Weights of a small GPT-style language model, trained from scratch on English Wikipedia: 9 layers, 2485 steps.
Each number is 128 + 32 x the weight over its row's rms, rounded and kept within 0 to 255. Layers, rows and columns count from 0. The size above them is the row's rms in percent of the matrix's.

# layer 2 MLP gate, 256x96, rms 0.153, rows 78-101, columns 0-95
size [ 80 112 109 102 106  93  96 103  96 109 101 109 113  86  98 100 102  86 112  82  90  82  96 114]
[[156 171 139  94 134 160 126 186  99  78 164 181 167 152 105 143 165 133 112 177 159 114  71 108 129 168  98 110 191 174 144  79 149 195 161 131 147  61 110 147 124 122 164 185 108 126 137 176 126 143 107 119 129  80 118  98  91 103 124 107 145 136 102  94 112 156 128 230 158 142  74 137 145 142 131 107 140 133 166  94  62 142 181 105 123  92 142 126 155 146  81 123 125 135 131 138]
 [113 140 157 145 127 138 166 143 144 195 105  91 168 117 139 162 163 152 158 175 143 140 129 147 138 128 137 182 143 169 124 145 106 168 151 106 148 112 131  92 206 148 111  75 137 107 101 157  40 138 136 125 151 107 131 129 142 133 153 223 157 164 135 114  98 206 128 105 148  94 156 136 196 129 115  94 169 113 136 153 132 157 136 152  93  85 188  68 152 118  94 139 110 140 175 172]
 [125 107 146 124 134  98 123 131  98 115 133 113  74 127 185 104 108 192 133  95 100 141  83 129  94 121 104  93 138 171 194 175 142  76  77 108 144 132 109 148 168 150  82 155 105 113 200 156  90  91 146  80 136  65 133 147 159 152 145 150 162  96 182  91 170 139 160  83 127 134 153  88 143 119 151  95 127 209 143 169 130 117 144 150 162 113 110 132 130 143 164  79 102 189 141  80]
 [157  88 147 134 116  96 142  62 138 160 117 108 139  95  96 105 101  82 158 150 160  94 138 133 111 190  98 106 100 128 134 158 138 149 145 149 145 126 117 155 124 224 136  62 128 182 115 115  90 149  50 113  79 148 158  96 137 125 111 146 120  99  97 163 149 158 135  86 133  98 137 109  59 157 103 133 208 132 149 188 108  98 149 154 123 152 198 163 103 144 169 179 144 125 113 124]
 [164 133  90 168 128 194  48 105 134 141  94 101 112 106  75 150 155 163  71 131 143 153 149  91 135 152  97  89 152  76 100 189 106 116  98 176 162 168 168  73 125 129 137 103 164 119 124  90 132  62 150 110 139 110 111 187 158 151 140 111  93 171  96 164 119 190  93 143 104  95 129 162 151  96 144 108  73 123  98 155 160 129 103 127 159 105 120 117 145  89 167  80 135 140 166  97]
 [105 169 179 139  57 111  99 163 121 146 176 158 163 148 128 193 136  84 102 112 131 130 161 101 135 175 140 171 116 120 165 172 111 133 110 143 120  47 144 129  96  93 204 100 154 112 119  86 130 115 179 177 172 168 146 131 130 151 119 155 134 139  73 114 126  97  98 167  98 131 122 152 167 127  93 170 158  80 171  55  78 145 122 122 123 111  95 172 157 134 146 131 126 117 159 182]
 [194  74  97 145  80 145 116 116 172 144 141 127  90 170 115 177  68 119 184 144 148 150 131  99 131 140 148 154 119 116 107 122 104 101 170 141 138 174 133 144 125  68 165 182 131 113 141 132 153 118 105 132 137  95 134 149 101  65 102 177  98 130 116  46 191 145 180 106 111 112 162  83  92  85 136 165 166 146 107 156 174  99  93 129 156  68 151 157 103 122 130 163 112 131 133  61]
 [108 115 104 156 102 207 162 102 110 143 105  85 123 104 149 123 153 128 160  98 146 138 139  64 199 133 147 140  95  93 162 176 140  93 121 111 140 131 122 115 153  87  74 130 176 129 126 168  92 100 174 169 148  82  91 171  89 130 127  94  93  99 112 161 125 146 174 134  88 131 172 118 104 138 121  86 119 142 167 177 110  82  87 178 144 129 103 182 143 138 143  67 106 129  91  46]
 [122 161 132 116 131 163 154  91  72 115 120 121 150 139 115 148  59  80 151 189 105 131 143  92 106 149  73 106  86 127 106 212 109 184 158 117  89 178 141 127 122 215 133 131 163  61 112 103 122 146 102 165 119 138  93 130 146 133 109 115 109 155  72 124 127 168 109  92 144  48 140 143  83 153  95 118 134 105 140  57 125 110 156 139 113 169 101 139 159 159 154 106 127 136  75 121]
 [126 147 119 157  93 164  86  97 164 126  89 156 131 157 172 162 109 157 120 108 118 101  97 161  61 105 134  98 133 156  97 124 135 113 117  90 150  84  99 141 183 123 108 163 126  57 143 131 103 125 164  53 176 123  94 174 112 134 134 121 148 107 156 127 187 102 138 123 129 121 138 131 119  60  84  56  99 100 145 160 109  82 133 110 127  47 147  69 142  64 164 131  74 137 140 117]
 [153 135 182  89 139 139 183 139 151 161 185 117  91 116  82 133  99 141 155  77 164 114  91  87 154  72 140 147 111 168 163 132  92 139 113  99  92  74 135 141 156 134 125 129  64 153 123  88 134  90 134 101 128 108  96 208 124  39  99 106 129 138 132 139 147  84 164 147 163 114 103  98 117 107 116 188 107  77 170 135  98  99 142  95 135 155 127 186 185 140 142 124  85  87 140 149]
 [ 93 117 129 121 124 158 101 102 153 147 142  98  99 181 136 131  71  46 141  78  93 106 209 129 170 110 124 186 164  92 159 151 133  90 206 159 168 123 119 152  98 113 105  76 138 114 128 111 122 147 176 170 105 183  92 132  83 150 101 166 150 114 141 138 139 168 119 137 128 110 137  86 108 127 112 105 161 198 176 112  83 107 145 168 162 148  66 156 157 122 107 138 114 147  97 117]
 [153 143 112 103 115 137 192 145 196 129  81 106 158 123 104 163 113  93 129 163  55 109 147 177 143 119 159 140 114 144 172 155 123 152 186 138 133 136 116 145 158 110 108 102 103 171 115  95 162 139 166 164 133  96 142 129 141 141 190  95 142  87 121 126  86 163 159 137 137 161 174  94 124 152 114 137 180 154 159 111 188 132 146 240 120 120 109 125 118  52  82 100 136 117  78 158]
 [153  62  87 151 151 125 144 125 135 107 133  95 154 188 156  68 128 157 120 178 124 126 169 125  91 152 188  88 135 153 160 175 188 164 149 134 118 132 177 175 104  80 129 127 119 136 137 169 124 135 139 131 115 151 133 134 142 148 116  98 103 135 167  97 211 116 140 112  93 146 140 191  76 138 156 137 134 105 126 140 128 130 190 165 181 120 184 139 111 134 116 121  34  73 117  83]
 [164 105 101 117 121  44 129 132 123 160 129  99  90 128 105 109 137 158  93 118 151  64 131 134 118  77 107 128 177 164  88 127 124 123  38 151  98 107  50 130  78 124 153 146 144 129 128 120  89 147  90 130 142  76  73 120 134 119 181 142 103 101 152 116 134 157 106 112  86  82 105 172 139 122 144 155 113 136 106 166 109  64  89  94 104 140 123 177  94  95 135 157  67 149 199 151]
 [ 73 167 155 153 142 122 117 116 107 121 158  86 155 121 153 149 156 120  95  87 147 187 140 187 127 171  80 154  82 171 183 162  93 146  84 111  84 129  86 167 153 113 106 107 105 100 105  88  53  83 162 143 163 167 142 161 102 174 178 121 143 128  92 136 107 169 124  77 156 118 193  90 143 136 134 111  86 141 141 146 150 174 104 138  93  93  85 128  92 125 164  78 166 132 109 135]
 [166  75 141 153 118 146 104 148  94 102 101 150  79 157 134 123 161 170 112 160 113 152 145 104  79 139  95  63 160 100 101 184  59 101 115 154 147 167  88 140  85 129 165 126 151  87 112 146 118 113 124 141 158 115 143 111 194 135 119 158 140 100 166 193  95 126 167 139 124 130 138  74 124  96 153  87 108 150 147 210 112 116  82 156 145 101 180  80 109  74  99 144 188 102 121  95]
 [198 153  86  80  77 135 127 132 136 102 114 133 147 124 103 100  69 161 172  83 138 100 107 123 116 194  90 162 112 169 129  53 130 120 160  82 147 174 190 109 132  81 121 105 100 155 163 102 181 116  86  89 162 121 141 115 116  89 127 138 120 116 160 124 163 159 109  67 150 117 153 120 141 111 165 137  68 138  82 204 157 144  81 176 164 158 154 153 112  97 115 134 148 128 137 132]
 [102  66 134 154 132 131 170  69 161 177 133  92 156 177 159 147 114 113 113 137 111  80 190 126 110 115 102 145 138 154 139 197 189  91 176  86  90  96 136 126 112 140 180 131 122 209 151  54 107 100 127 141 116 151 129 143  95 118 116  91 188  91 162 127 125 119 124 139 175 161  91 119 146 144 113  86 177 100 138 110 134  77 130 150 131 150 102 167 144  56 117 119 133 118  76 142]
 [139 110 183 151 135 157  98 100 149 152 162 107  91 108  21 136  97  83 142 179 157 156 131 142 154 146 149 115 163 141 160  98 110  93 114 155 149 114 102 211  94  75 157  70 101 139 119 144 124 125 194 149  92 205 142 155 115  85 125 137 131 149 135 137 148 185  87 107 128 154 103 144 140 132 174 160 154 140 168 121 179 131 131 132  70 122  93 101 108 197 127 133 139  96 137 134]
 [ 67 120 129 201 100  92  85 134 118  70 103 123 139 121 156 178  98 136 112  87 107 152 144  98  52 141 168 174 130  93 150 157  95 146 145 137 197  71 109 148 118  90 123  57 132  95 106 174 114 152 101 150  85 154 173 140 164 143 100 160 161 174  83 123 138 125 113  93 158 149  98 125  99 168 168  80 113 145  96 152  91 110  96 171 130 161 125  89 152 161 124 158 164 146 119 112]
 [136 166 158 148 204 153 141 128 176 170 131 160 119 110 121 184 100  84 119  85 157 124 100 112 138 154 168 122 154  93  90 131 156 102 120 166 127  83  99  86 123 161 148 144 106 119 149  77 169  94 143 152 156 128 150 131 181 122 120  83 100 140  68 146 108 154 156 153 110  83 125 145  92  73 107  67 146 203 145 126 124 212 110 116 119 108  97  86 147 115 149 209 116 167 114 131]
 [ 70  89 118 113 181 135 106 123 139  86 156  88 127 151 165 131  88 147  96 136 150  58  99  71  53  95  80 160 140 158 129 117 100 142 127 138 145 137 154 124  96 109 164 145 144  85  48 125 151 135 101 117 101 105 113 131 134 184  73 154 145 140 119  88 165 123 145 132 176 150 121 141  95 131 181  77  81 110 132 121 122 178 142 141 180 195 107 124 162  98  69 124 183 103 104 141]
 [152 126 198 142 112 151 121 154 159 166 146 114 135 102 136 123 128  79 100 164  76 154 138 171 112  86  96 155 159 129 114 124 109  97 143 111 101 159  99 175 112 131  85 173 155 120 192 137 114 132 116 157  92 113 122 163 123  99  80 136 100  99 135 127 103 158  97 126 118 146 188 172 127 172 154 188 126 118 150 193 116 163 157 180  64  97 203 139 178 102 133 120 189 194  91 124]]
# layer 2 MLP up, 256x96, rms 0.151, rows 78-101, columns 0-95
size [116 104 106 100 115 111  97  98 100 112 100 101 108 101 102  97 108  93 113  91  88  96  91 124]
[[160 134 185  87 145 151 178 173  86 132 122 140 154 151 104 118 169 142 150 111  96 127 104 103 183 147  91 159 141 211 130 105 202 140 142 106 138  94 112  82 116 147 172 148 123 122 138  98 126 141  95  79  99  52 148 156 161 131 141  66 106  95  99 150 119  96 149 151 146 108 209  72 188  82 108 151 163 121 161 107 130 127 178 145 146 149 170 167 142 113 131  83 118 111 119 134]
 [ 99 104 139  90 127 132 129 177 117 126 183 118 134 107  77 120 160 117 100 139 156 145 178 109 138 139 100 121 132 169  71  95 129 137 162 121 124 107  81  82 117  91  79 168  94 161 172 111 166 184 117  56  91 110 105 207  90 116 129  79 127  99 152 119 146  75  86  86 147 139 125 169  97 132  95 114 108 157  96 147 120 143  99 121 133 148  82 203 111  96 132  65 150  92 137  69]
 [122 167 172 119 124 111  73 153  80 166 164 111 170 153 142 163 132 153 129 156 138 113  40 100 160  94 129  77  58  80 155 161 130 141 153 170 119  91 122 122 134  90 122 109 103  97 144 107 142 127  72  83 162  91 115 134  84 141 162 103 109 114  99 103  93  55 154 116  89 119  92 193 146  98 144 118 127 100  76  96 124 144  96 126 104 118 113  91 127  97 219 128 123 107 153 100]
 [128 190 132 150 147 127 138 224 157 109 101 140 192 133 121 136 135 163 137 138 109 108  90 137 145 145  74 159 152 143 202 124 155 123 161 109 135 125 176 140  72 153  97 180 167  59 185 150 103 116 189 155 130  78 155 151 158 157 176  88 108 145 135 108 117 133  88 138 137 113 109 114 160 122 166 101  81 153 151  73 179 196 110 139 144 141 112 141 116  87 132 104 121  89 125 150]
 [130 138 105 113 166  90 122 154 108 128 209 129 143 170 142 143  77 159 137 145 161 160  89 141 148 104 112 113 145 128 174 135  71 115  97 182 100 124 133 102 128  90 205 139 109 111 139 149 170 169 104 185 194 121 140 145  72 182 165  94 143  75 108 117  76 126 127  74 158 171  86 123 134 102 109 153 127  60 134  77 132 111 142 152 158 121 100  95 178 168 108  88  88 134 142 119]
 [142  94 119 183  86 155 137 165  69 140 137 176 114  94 143 126 128 110 206 115 141 111 139 106 149 135 119 157 135 113 149  97 123  90 144 112 203 164 148 133 132  54  87  82 138  82 129 176 101 104  87 142 129 124 122 164 116  55  52 184  90 153 117 162 128 124 133 175  91  98 190  99 188  90 100 156 147 171 153 109 117 132 147 110 142 128 136 160 169 159 163 110 152 139 118 133]
 [170 114 138 127  62 142 122  91 153 168 108 124 118 120 139 157  97 173 130 143 126 108  47 125  92 150  81 121  85 122 163  47 129  64 102 107  84 214 116 151 132 112 122 163 125 103  91 150 126  92  49 134 137 146 117 160 176 134 194 165 165 152 128  79 142 138  97 117 149 171 101  95  71 138 107 160 139 117 104 157 136 115  78 127 147 149  91 161  82 139 135 118 106 149 127 155]
 [199 113 116 149 115 133 127  89 119 108 101  72  83  99 159 138 113 146 209 133  73 128 133 100 167 140 176 115 101  88 137 132 125 117 150 123 135 117  97 126 138 118 105 115  91 141 159 193 117  83 131 138 153  86 107 136 118 171 131 139 154  85  55 155 173 149 149 148  59 129 119 142 111  83 226  82 124 164 161 149 107 138 102 171 127 131 131  99 102 122 142 138 125 114  40 169]
 [ 78 141 111 192 143 182 131 177 115 127  92 131 132 114 118 151 169 171 127 123 102 155 142 146  89 121 120  45 121 136  71 133  95 156  89 108 165 132 122  78 170 175 148 132 167 114 121 104  85 142 115  72 122 148 111 138  89  86 136 186 155 130 186 156 136 151 112 108 144  91 117 166 160  99  91 110 104 127 125 129 130 167 137 121  19 177 174 112 149 149 146 109 114 118  79  77]
 [119  70 184  97 106 103 130 173  97 108 144 125 159 113 125  62 122  93 152 123  91  84 129 152 194 166 120  88  73 128 109  89 114 151 122 149 136 167 150 109 145 140 136 172 118 196  97 118  79 108 183 114  92 129  79 128 179 114 165 112 100  79 107 143 156 101 138 135 118 147 158 126 155 149 161 149 128 152 103 127 127 201 187 129 101 133 103  87  92 115 118  90 130 121  59  52]
 [ 92  75  81 149 138 134 102 161 144 129 132 111 147 146 109 111 138  83  88 132  73 138 194 151 126 174 121 155 136 110  77 134 177 129 177 147 162 141 147 121 115 107 110 132 140 131 152  79  74  94 167  97 120 158  80  55  67 121 146 128 124 110 155 130  98 178 118  76 115 162 199 129 103 124 144 103 140 154 117 135 207  98 113 126  96  60 127  72  85 166 132 144 166 139 113  81]
 [100 146 109  76  96 182 118 119 133 130 157 113 123  86 121 131 128  93  95  91 100 195 148  83 139  76 104 194 204 126  91 136 142 102 168  77  94 101 161 113 106 115 128 108 124 136 113 161 171 150 134  99 120 203  85 140 178 105 163  96 125 147 183 159 134 127 118 102 136 125 124 119 110 105 141 172 122 178 153 108 121 143 176 129 149 115  86 178 119 121  72  59 193 157 134  94]
 [156 117 110 159 165 173  74 151 160 143 152  45  78 102 179  85 101  99 128  93 155 132 117 123 137 120 173  95 115 143 151 114  85 185 112 122 158 138 180 184 115 106 141 107 130 109 158  95 186 140 151 125 172 185  59 120 112 117 130  88 114  88 169  97  97 136 101  81  77  97 134 134 119  93 157 138  92 148  98 123  99  95 110  95 183 107 110 185 118 112 150  95 124 124 133  67]
 [112 103 113 121  86 121 203 166  96 152 172 154 127 136 108  60  98 121 108 144 136 182 158 155 133 174 159 146 195 170 108 119 130 166 101 162  96 168 132 173 135 125 116 148 152 119 100  63 138 151 138 142 166 167 144 137 127  96 140 132  74 120 181 144 130 159 168 106 133 109  82  93  99 160 107 154 148 125 151  83 134 143 137  84 114 127  87  87  68 201 132 113 168 105 151  49]
 [130 145 119 189  82  94  83 161 122 132 138 108 125 139 124  93  85 120 218 109 129 160 134 115 161 135 159 132 102 116 133 170 142 147 176 133 186 109 161 151 121 124 167 133 141 105 113 159 154 125 120 162 149 172 158 151 139  64 113 149 162 102  51 159 142 126 160  91 174 148 129 106  81 133 106 126 200 144 148 178  65 160 139 115 157  86 112  77 163 169 153 141  89 143  54 128]
 [129 125  64 136 127 130 101 135 154 146 119  95 132 121 107  84 126  86 110 143 142 157 104 199 127 125 150 101 180 126  77 118 135 152 131 129 131 133  68 107  98 104 173 135 127 157 121 164 172 147 132 168 128 167 102  64 161 103 139 151  32 132 176  54 207 113 142  89 155  96 111 136 136  95 123 153  57 113 138 183  88 117 141 161 177 141 139 109 143  75 121 149  77 117 136 104]
 [190 131 154 114 110 155 127  73 141 146 159 117 160 138 116 145 114 177 187 206 137 154  83 133  89 107 130 115 167  87 137 155 106  98  88 118 172 119 146 121 158 111 136  97 156  76  76 149 135 123 186 178 128  73 200  86 111 152 142 118 189 144  63 162 125 145 103 103  90 119 141 118 118  90 158 136 106 129  59 129 116 154 161  75 170 124 149 114 140 140 148 200 126 117 116 113]
 [101 130  50 109 127 115 131 103 109 123 136  92  95 139 157 122 103 155 153 152 135 123  67 155 125 117 147 150 130  48 109 145 100 162 110 187  63 138 169 146 141  87 188  81 116 168  76 149 126 144 155 145 130 141 124  94 134 143 102 153 149 146 127 174  66 209 178 136 105 106 140 100 164 138 144  73 121  73  85 130 151 143  75 174 111 169 151 162 153  95 127 167 155 124 157 161]
 [100 106 166 150 171 137 104 135 144 166 158 100 168 144  90 147 121 133  50 155 122  70 109 139 123 133 167  96 148 163 173 174 153  86 149 143 125 174 132 118 137 102 128  90  45 173 121  90 161 156 114 113 109 128 124 199  74 123 144 127 168 110 144  86  83 133  98 153 138 179 130  98 117 134 184 110 144 148 153 142 201 120 106  90 139 154  62 191  93  99  90 136  96 131 112 123]
 [130 136  95  91 123 168  87 104 126 125 124 182  60 109  98 134 186  95 138 152 165 168 100 129 162 120 164 197 146 103  78 116 154  98 136 114 180 139 104 131  46  98 146 111  98 155 161 108 146 145 169  74  96 168 119 129 124 124 133 115 152 147  86 126 148 186  81 144 123 118  96 145 142 106 125  70  91 142 100 132 185  99  89 132 113 161  85 191 125 148  77 147 140 172  73 103]
 [120 111  79 155  40 124 149 143 145 104  82 140 147  39 128  86 171  81  88 118  70 147 126 133  73 163 114 111 131 100 142 166 153  92 100  83 200 161 129 144 103 117 114  75 156  66 145  98  91 109  98 161 151 115 136 149 166 157 129 123 104 152 135 139 121 213 123 153 142 124 129  89 134 139 139 116 107  72 130 170 146 120  90 154 135 161 127 166 152  91 132  95 141 168 167 117]
 [169 133 208 154 143  63  91 171 103 148 154  77 164  90 131 145 115 107 140 123 107 105 121  76 159 129 107 113 118 180  81 157 107 197 139 175 150  88 144 150 147 184 113 151 121 145 145 150 133 128 163 103 158 118  76  77  97 107 120  55 133 105  87 120 126 122 126 102 104 113 151 114 183  96 164 140 145  52 152 163 134 117  99  97 107 121 190 114 136 165 190 139 158 153 114 137]
 [ 69  95 131 135 150  69 101  97 149 104 202 155  95 188 168 171 160 166 109 156 131 123  84  79 145  60 110 135 135 148 127 145 128 151 132 197 152 113 138  94 144  96 146 107 127 144 151 107 140 133 102  97 148 134 103  53 177 110 106 144 154  88 175 128 151 145 166  81 155 125 107 136 105 109  89 121  88 114  69 118 165 136  94 147 144 112 133  90 119  88  40 120 135  88 169 147]
 [133 133 154 142  69 124 190 138 182 133 156 140 161 107 115 136 155 101 115 164 120 163 107 155 164 104 127 131 131 220 144 127 148 115 163  84 112 128  80  65 120 158  98 164 164 148 183 118 151  97 122 149 115  92 123 196 104 140  95  84 132 111 167  84 135 140 153 130 152 155 178  68 141  64 140 153 142 102 161 163 106 193 138  83 139 150 148 127 144  61 144  66 156 131 105 120]]
# layer 2 MLP down (transposed), 256x96, rms 0.144, rows 78-101, columns 0-95
size [ 89 101 103 104 115  92 107  99 102 112 107 102 109 103  95 101 104 101 116  98  95  88  98  99]
[[ 92 170  90 128 129 129 107  72 153 143 149 124 136 113 154 109 100  89 125 197 190 141 146 165  63 106 151  97 120  43 111 138 125 108 139 145 120 170 153 156 117 112  60 116 118 157 135 125  91  89 152 210 155 168 142  93 142 161  87 179 117 149 179  84 123 156 153 110  58 128  95 153  98 168 144  86  87 139  91 146 154 161  86 109 152 102  90 109  91 109 140 135 144 123 107 132]
 [109 131 118 161 127 159 134 109 207 174 106 157  63 186 161  79 126 146 121 103  67 152 102 130 195 106 113  95  60 140 155 127  97 148 127  67 142 107 129 154 115 151 165  60 108 124 138 176  84 153 140 181 145 129 116  52 143 144 131 154 115 133 154 161 105 180 147 153  93 124 160  69 117 146 114 183 170 107 116 148 150  56 182 134 134 130 126 129 119 132 139 152 130 116 123 130]
 [107 101 160 127  94 146 170 180 205 127 116 107 146 151 138 128 116 120 143 117  84  98  63 133 143 106 165 107 119 192 167 101 143 154  91  95  19 113 146 105 112 148 148  94 166 160 154 126  83 183 103 122 126  81 123 122 145 156 126 154 100 149 124 178 132 172  68 178  77 130 166 145 132 165 145 104 182 101 145 125 103 150 138 112  92 137 157 140 135 128 184 152 102 159 181 107]
 [161 113 120 152 154  73 127 154 123 180 139 170 167 100 133 157 141  72 138 109 188  66 115  91 135 180 152 121  91 147 108  65  98 112 179 113 137 128  92 173 165 163 131  93 223  78 153  99  90 159 103 160 136 180 161 150 110  94 115 119  85 112 100 116 158 106 125 164 139  99 159 150 127 151 160 115 136 194 123  92 110 168 124 161  94 154 190 125 143 166 131  98 132 126 152 118]
 [110 139 127  90 138  88  82 107 121 113 149 136 103 120 134 167 145 108  88 172 127 147 108 127 119  82 185 103 114 152 160 122  87 111 105  95 142 105 158 159 144 107 142 131 154 159  64 120 128 151  90 172 223  85 152  91 167 132 126 128 135 113 120 135  55 154 145 159 111 138 124  47 127 169 152 112 109  90  84 150 170 173 160 109 149 134 149 163 132  79  68 143 202 158  95 178]
 [ 98 180  92  95 194  84 134 149 139  66 123  94 146 158 155 171 142 159  57 124 146 137 119 108 119 160 143 130 131 138  94 145 124 164 103 160 116 134  87 158 138 177 126 167 145 166 137 111 173 125 121 166 160  99 105 144 140 182 146 100 104 120 130 102 102 162  78  72 171 161  73 131  70 201 163  83 108  77 112 144 115 108 148 147 107 131 138  45 119 153  90 103  87 129 105 105]
 [185 198 158 141 113 109 134 154 161 124  72 139 110  83 117 106 181 120 118 137  89 164  29  87 132 165  80 160 135  79 139  84 173 112  92 179 118  84 115  97  99 121 123 131  92 163 165 107 122 127 109 143 174 200 149 134  90 138 165 144 129 114 142 130 116 118  84  97 131 146 129 119  76 164 110 125 124 157 131 158  97 145 139 144 171 192 123 103  82 147 140 132 124  98  94 195]
 [156  97 102 141  97  79 121  60 148 104 162 172 126 168 138 129  80 126 109 149  73 116  77 207 119 157  97 143 175 118 119 157 126 176 124 125 132 204 109 100 169 131 169 127 135  97 115 212 120 107 112 128  87 153 133 113 166  94 117  40 123 121 143  62 103 149 119  88 146 115  96 159 126 143 160 188 123 105  96 109 139 102 125 109 160 149 149 189  93  83 127 129 132 132 146 119]
 [ 90 133  91  99 128 148  91 117 157 158 127 106 198 140 108 142  99 180 124 117 121 156 100 116 119 156 105 142 112 132 135 139 100 129 134 118 151 122 144 144  75 117 105 165 133  87 109 123  50 200 153 104 111 117  88 116 104 147 164 174 197 113 172 172 101  92 186 106  54 116 114 148 109 148 167 197 165  89 169 198 115  98 153 108 127 178 110 132 124 149 116 171  90 122  85 166]
 [149 123 145  88  87 146 157 147  88 124  90 159 102 118 128 155 178 171 134 169 119 113 128 157 113 136 186  87 140 162 133 125 121 151 143 178 148 122 138 154 133 108  91  83 110 102 135  97 183 136 131  90 182 129  73 160 106  80 105 172 132  56 101 162 145  97 154 149 104  68  75 152 119 187 137  99 174 134 164 151 121 180 180 120 120  81 130 101 132 104 206 134 149 187 151 160]
 [120 155 195 142 124 182 155  78 147 105 133 112 103 117 109  97  75 150 132 108 146 181  94  74 161 131  91 152 127 132 131 138 132 154 130 130  98  66 157 116 164 155 118 113  76 156 161  59 145  77 178 100 136 151  77 177  97  71 102 168 107 175 127 168 149 125 160 156 128  76 110 160 127 133  78 210 142 140 154 169 139 109 151 136 119 142 156 126 159 102 131 182  69 127 128 117]
 [144 145  97 143 137  84 124 105  88 128 190 131 165  83 134 159 131 190 188 164 124 166 202 151 105 117 134  82 112 122 149 158 108  88  76 131 115  77 122 127 160  97 139  95 151 187 113 122  82 139 106 147 167 115 193 159 120 143 172  96  37  65  99 151 143  96 162 135 141 116 108 141 115  50 106 116 135 144  61 100 101 129 138 118 132 154 144 132 121 156 135 113  89 130 151 101]
 [ 89  91 134 132 124 140 107  96 168 149 138 120 154 144 150 146 156 202 138 145 101  85 133 174 170  66 103 135  73 108 123 108 185 116 148 170 133 112 146  94 145 198  94  93 116 117 111 128  98  99 126 159 100 175 101 129 197  71 133 129 140 139 174  95 148  65 143 144  91 154 128 153 120  76 109  88 107  90 160 136 150  69 109 141 123 126  78 142  98  62  93  72 120 118 170 100]
 [ 88 135 153 135  97 148 118 143  88 154 145 209  84 127  93 130  73 100 161 168  96 116 114 179 153 166  88 164 179 103 101  99 160 114  94 146 143 117  83  99 163 163  82 144 152 147  77 159 117 129 144 121  83 109 115  81 142 185 155 112 103  81 123 152 101 165 124 102 164 110 128  82 101 150  97 102 180 136 139  90  95 140  48  67 154 128  86  94  94 141  91 123 156  97 136 115]
 [134 126 101  60 113 106 132  78 200 150 171 117 132 177 116  95 158 162 135 162 146 169 145 108 108  54 113 131 157 106 139 169 125 135 115  66 127 128 108 118 151 115 131 117  87 122 130 110 128 139 151  86  79 158  66 159 101 105 125 145 115 132 178 136 102  90 128  66 110  89 199 107 124 135  62 199 124  86 156 135 160  74 125 152 137 165 172 186 151  95 151 136 106 135 160 154]
 [171 171 138 131 179  74 163 151  76 127 153  93 169 150  44 198 159  96 161 126 125 151  82 107 148 112 120  83 124 113 113  78 131  99 115 103 122  91 112 147 123  94  92 133 128 125 153 106 166  82 123 180 140  95 152 132  98 122 143 110 125 133  75 173 185 154 110 131 105 129 122 129 183 168 161  65 142 121  79 111 141 112 138 136  96 120  88 152 129 209 141 133 157 158 180 178]
 [141 118 115 112 114  88 127  98 155 126 165 125 177 107  91 123 118 103 113 118 150 117 142 161 137  48  58 144 129 112  96 149 179  97 168  83  53 105  62 176 125 162 118  95 179 155 141 151  95  80 185  89  61 113 141 132 107 165 146 160 120 104 125  67 188 104  83 179 164 113 143 138 167 104 133 181  89 143 103 117 102 114 120 118 110 139 133 112 116 116 123 167  98 160 150  93]
 [111 165  63  91 132 117 122 101 105 142  93 114 135 132 128 172  80 111 140 124 151 115 103 102 145 177 161 182 162  68 136 118 146 152 164 106 131 102 154 130 112 125 146 131  52 211 145 144 135 130 117 137 137  88  81 136 152  67 136 106 146 132 161 106 117  87 107 157 159 145 162  90 186 184 178  83 106 137 104 101 142 109 120 139 138  91 171 146  86 119  47 110 104  97 191 177]
 [103 148 138  89 128 120 109 108 116 123 181 145 114  98 142 104 185 107 162 141 138 119 121  74 105 168 111 138 117 111 181 143  78  73 132 149  66 134 153  87 173 109 135 167 101 144 115  96 159 156  81  76 120  54 158 173 100 150 140  77 163 169 109  84 132 115 144 107 114 183 156 130 123 112 118 154 109 112 129 134 205 118  83 132 143  46 107 130 115 121  48 140 160 166 156  98]
 [100 111  84 131 136  81 154 130  95 114 125 164  88 132 160 133 185  65 112  82  89 142 114 112 137 137 138 164  98  69  97 155 165 152 114  81 113 119 158 100 177 185 147 160  96 154 131 115 116 138 114  88 120  89 107 120 126 129 149 117 144 102  89  83 122  90 151 210 106 120 184  84  99 124  94  79 128 155  66 121 122 167  74  75 178 139 101 130 153  92 144 202 128 153 102 110]
 [ 73 164 147  87 148 185 159 111 119 102 142 132 127 144 131  88 133 173 129  87 174 195 121 154 123 119 101 154 162 132  90 173 142 135 161 142 125 172 130  64 124 160 100 188 137 166  98 158 154 109 168 128 149 211  69 100 107 138  81 123 145  83 147 114  82 128 139  66 148  93 114 120 151 150  56 152 109 159 120 151 144  84 175 118 138  92 153 126 150 114 168  77 131 122  75 130]
 [125 106 107  83  82 194 110 138 131  93 162 118 114 154  83  81  97 173  90 176  86 128 116 168  76 151 134 134 100  72 145 133 155  98 126  57 116 159 115 110 132  85 143 153 177 115  79 120  42  91  89 118  93 137 116 199 138 128 160 149 133 136 205 126 128 164  98 160 154 147  91 140 101 163  99 126 102 153 153 128 143 124 157 126 138 140  78 149 118  98  70  99  84 130 150 117]
 [ 76 116 146 127 128 102  56 130 198 118 188 168 108 110 126 164 131 155 110 124 138  98 114  99 120  83  75 140 116 188  83 104 115  80 107  76 102 180 112 154 111 129 141 163 130 121  76 141 110 153  75 185  80  97 149 149 118 161 124 138 135 132 151 187 128 118 110 197 114 120  82 150 102 115 169  72 122 176 149  99 117 141 106  87 181 147 144 106 151 143  64 117 132 176 121 152]
 [150 125 142 123 177 135 163 173 142 146 126 106 123 121 142  80 208  71 173 169 172 153 106 118 155 123 104 106 117 129 100 150 163 100  75 114 140 138 163 187 200 171 153  41  87 123 140 120 197 196 134 149 158 193 157 127 125 165 118 143 130 176 141 111 165 129 111 154 124 151  96 127 100 112  99 125 160 140 120 100 177 134  87 105 172  76 152 115 156 141 104 118 114 114 123  93]]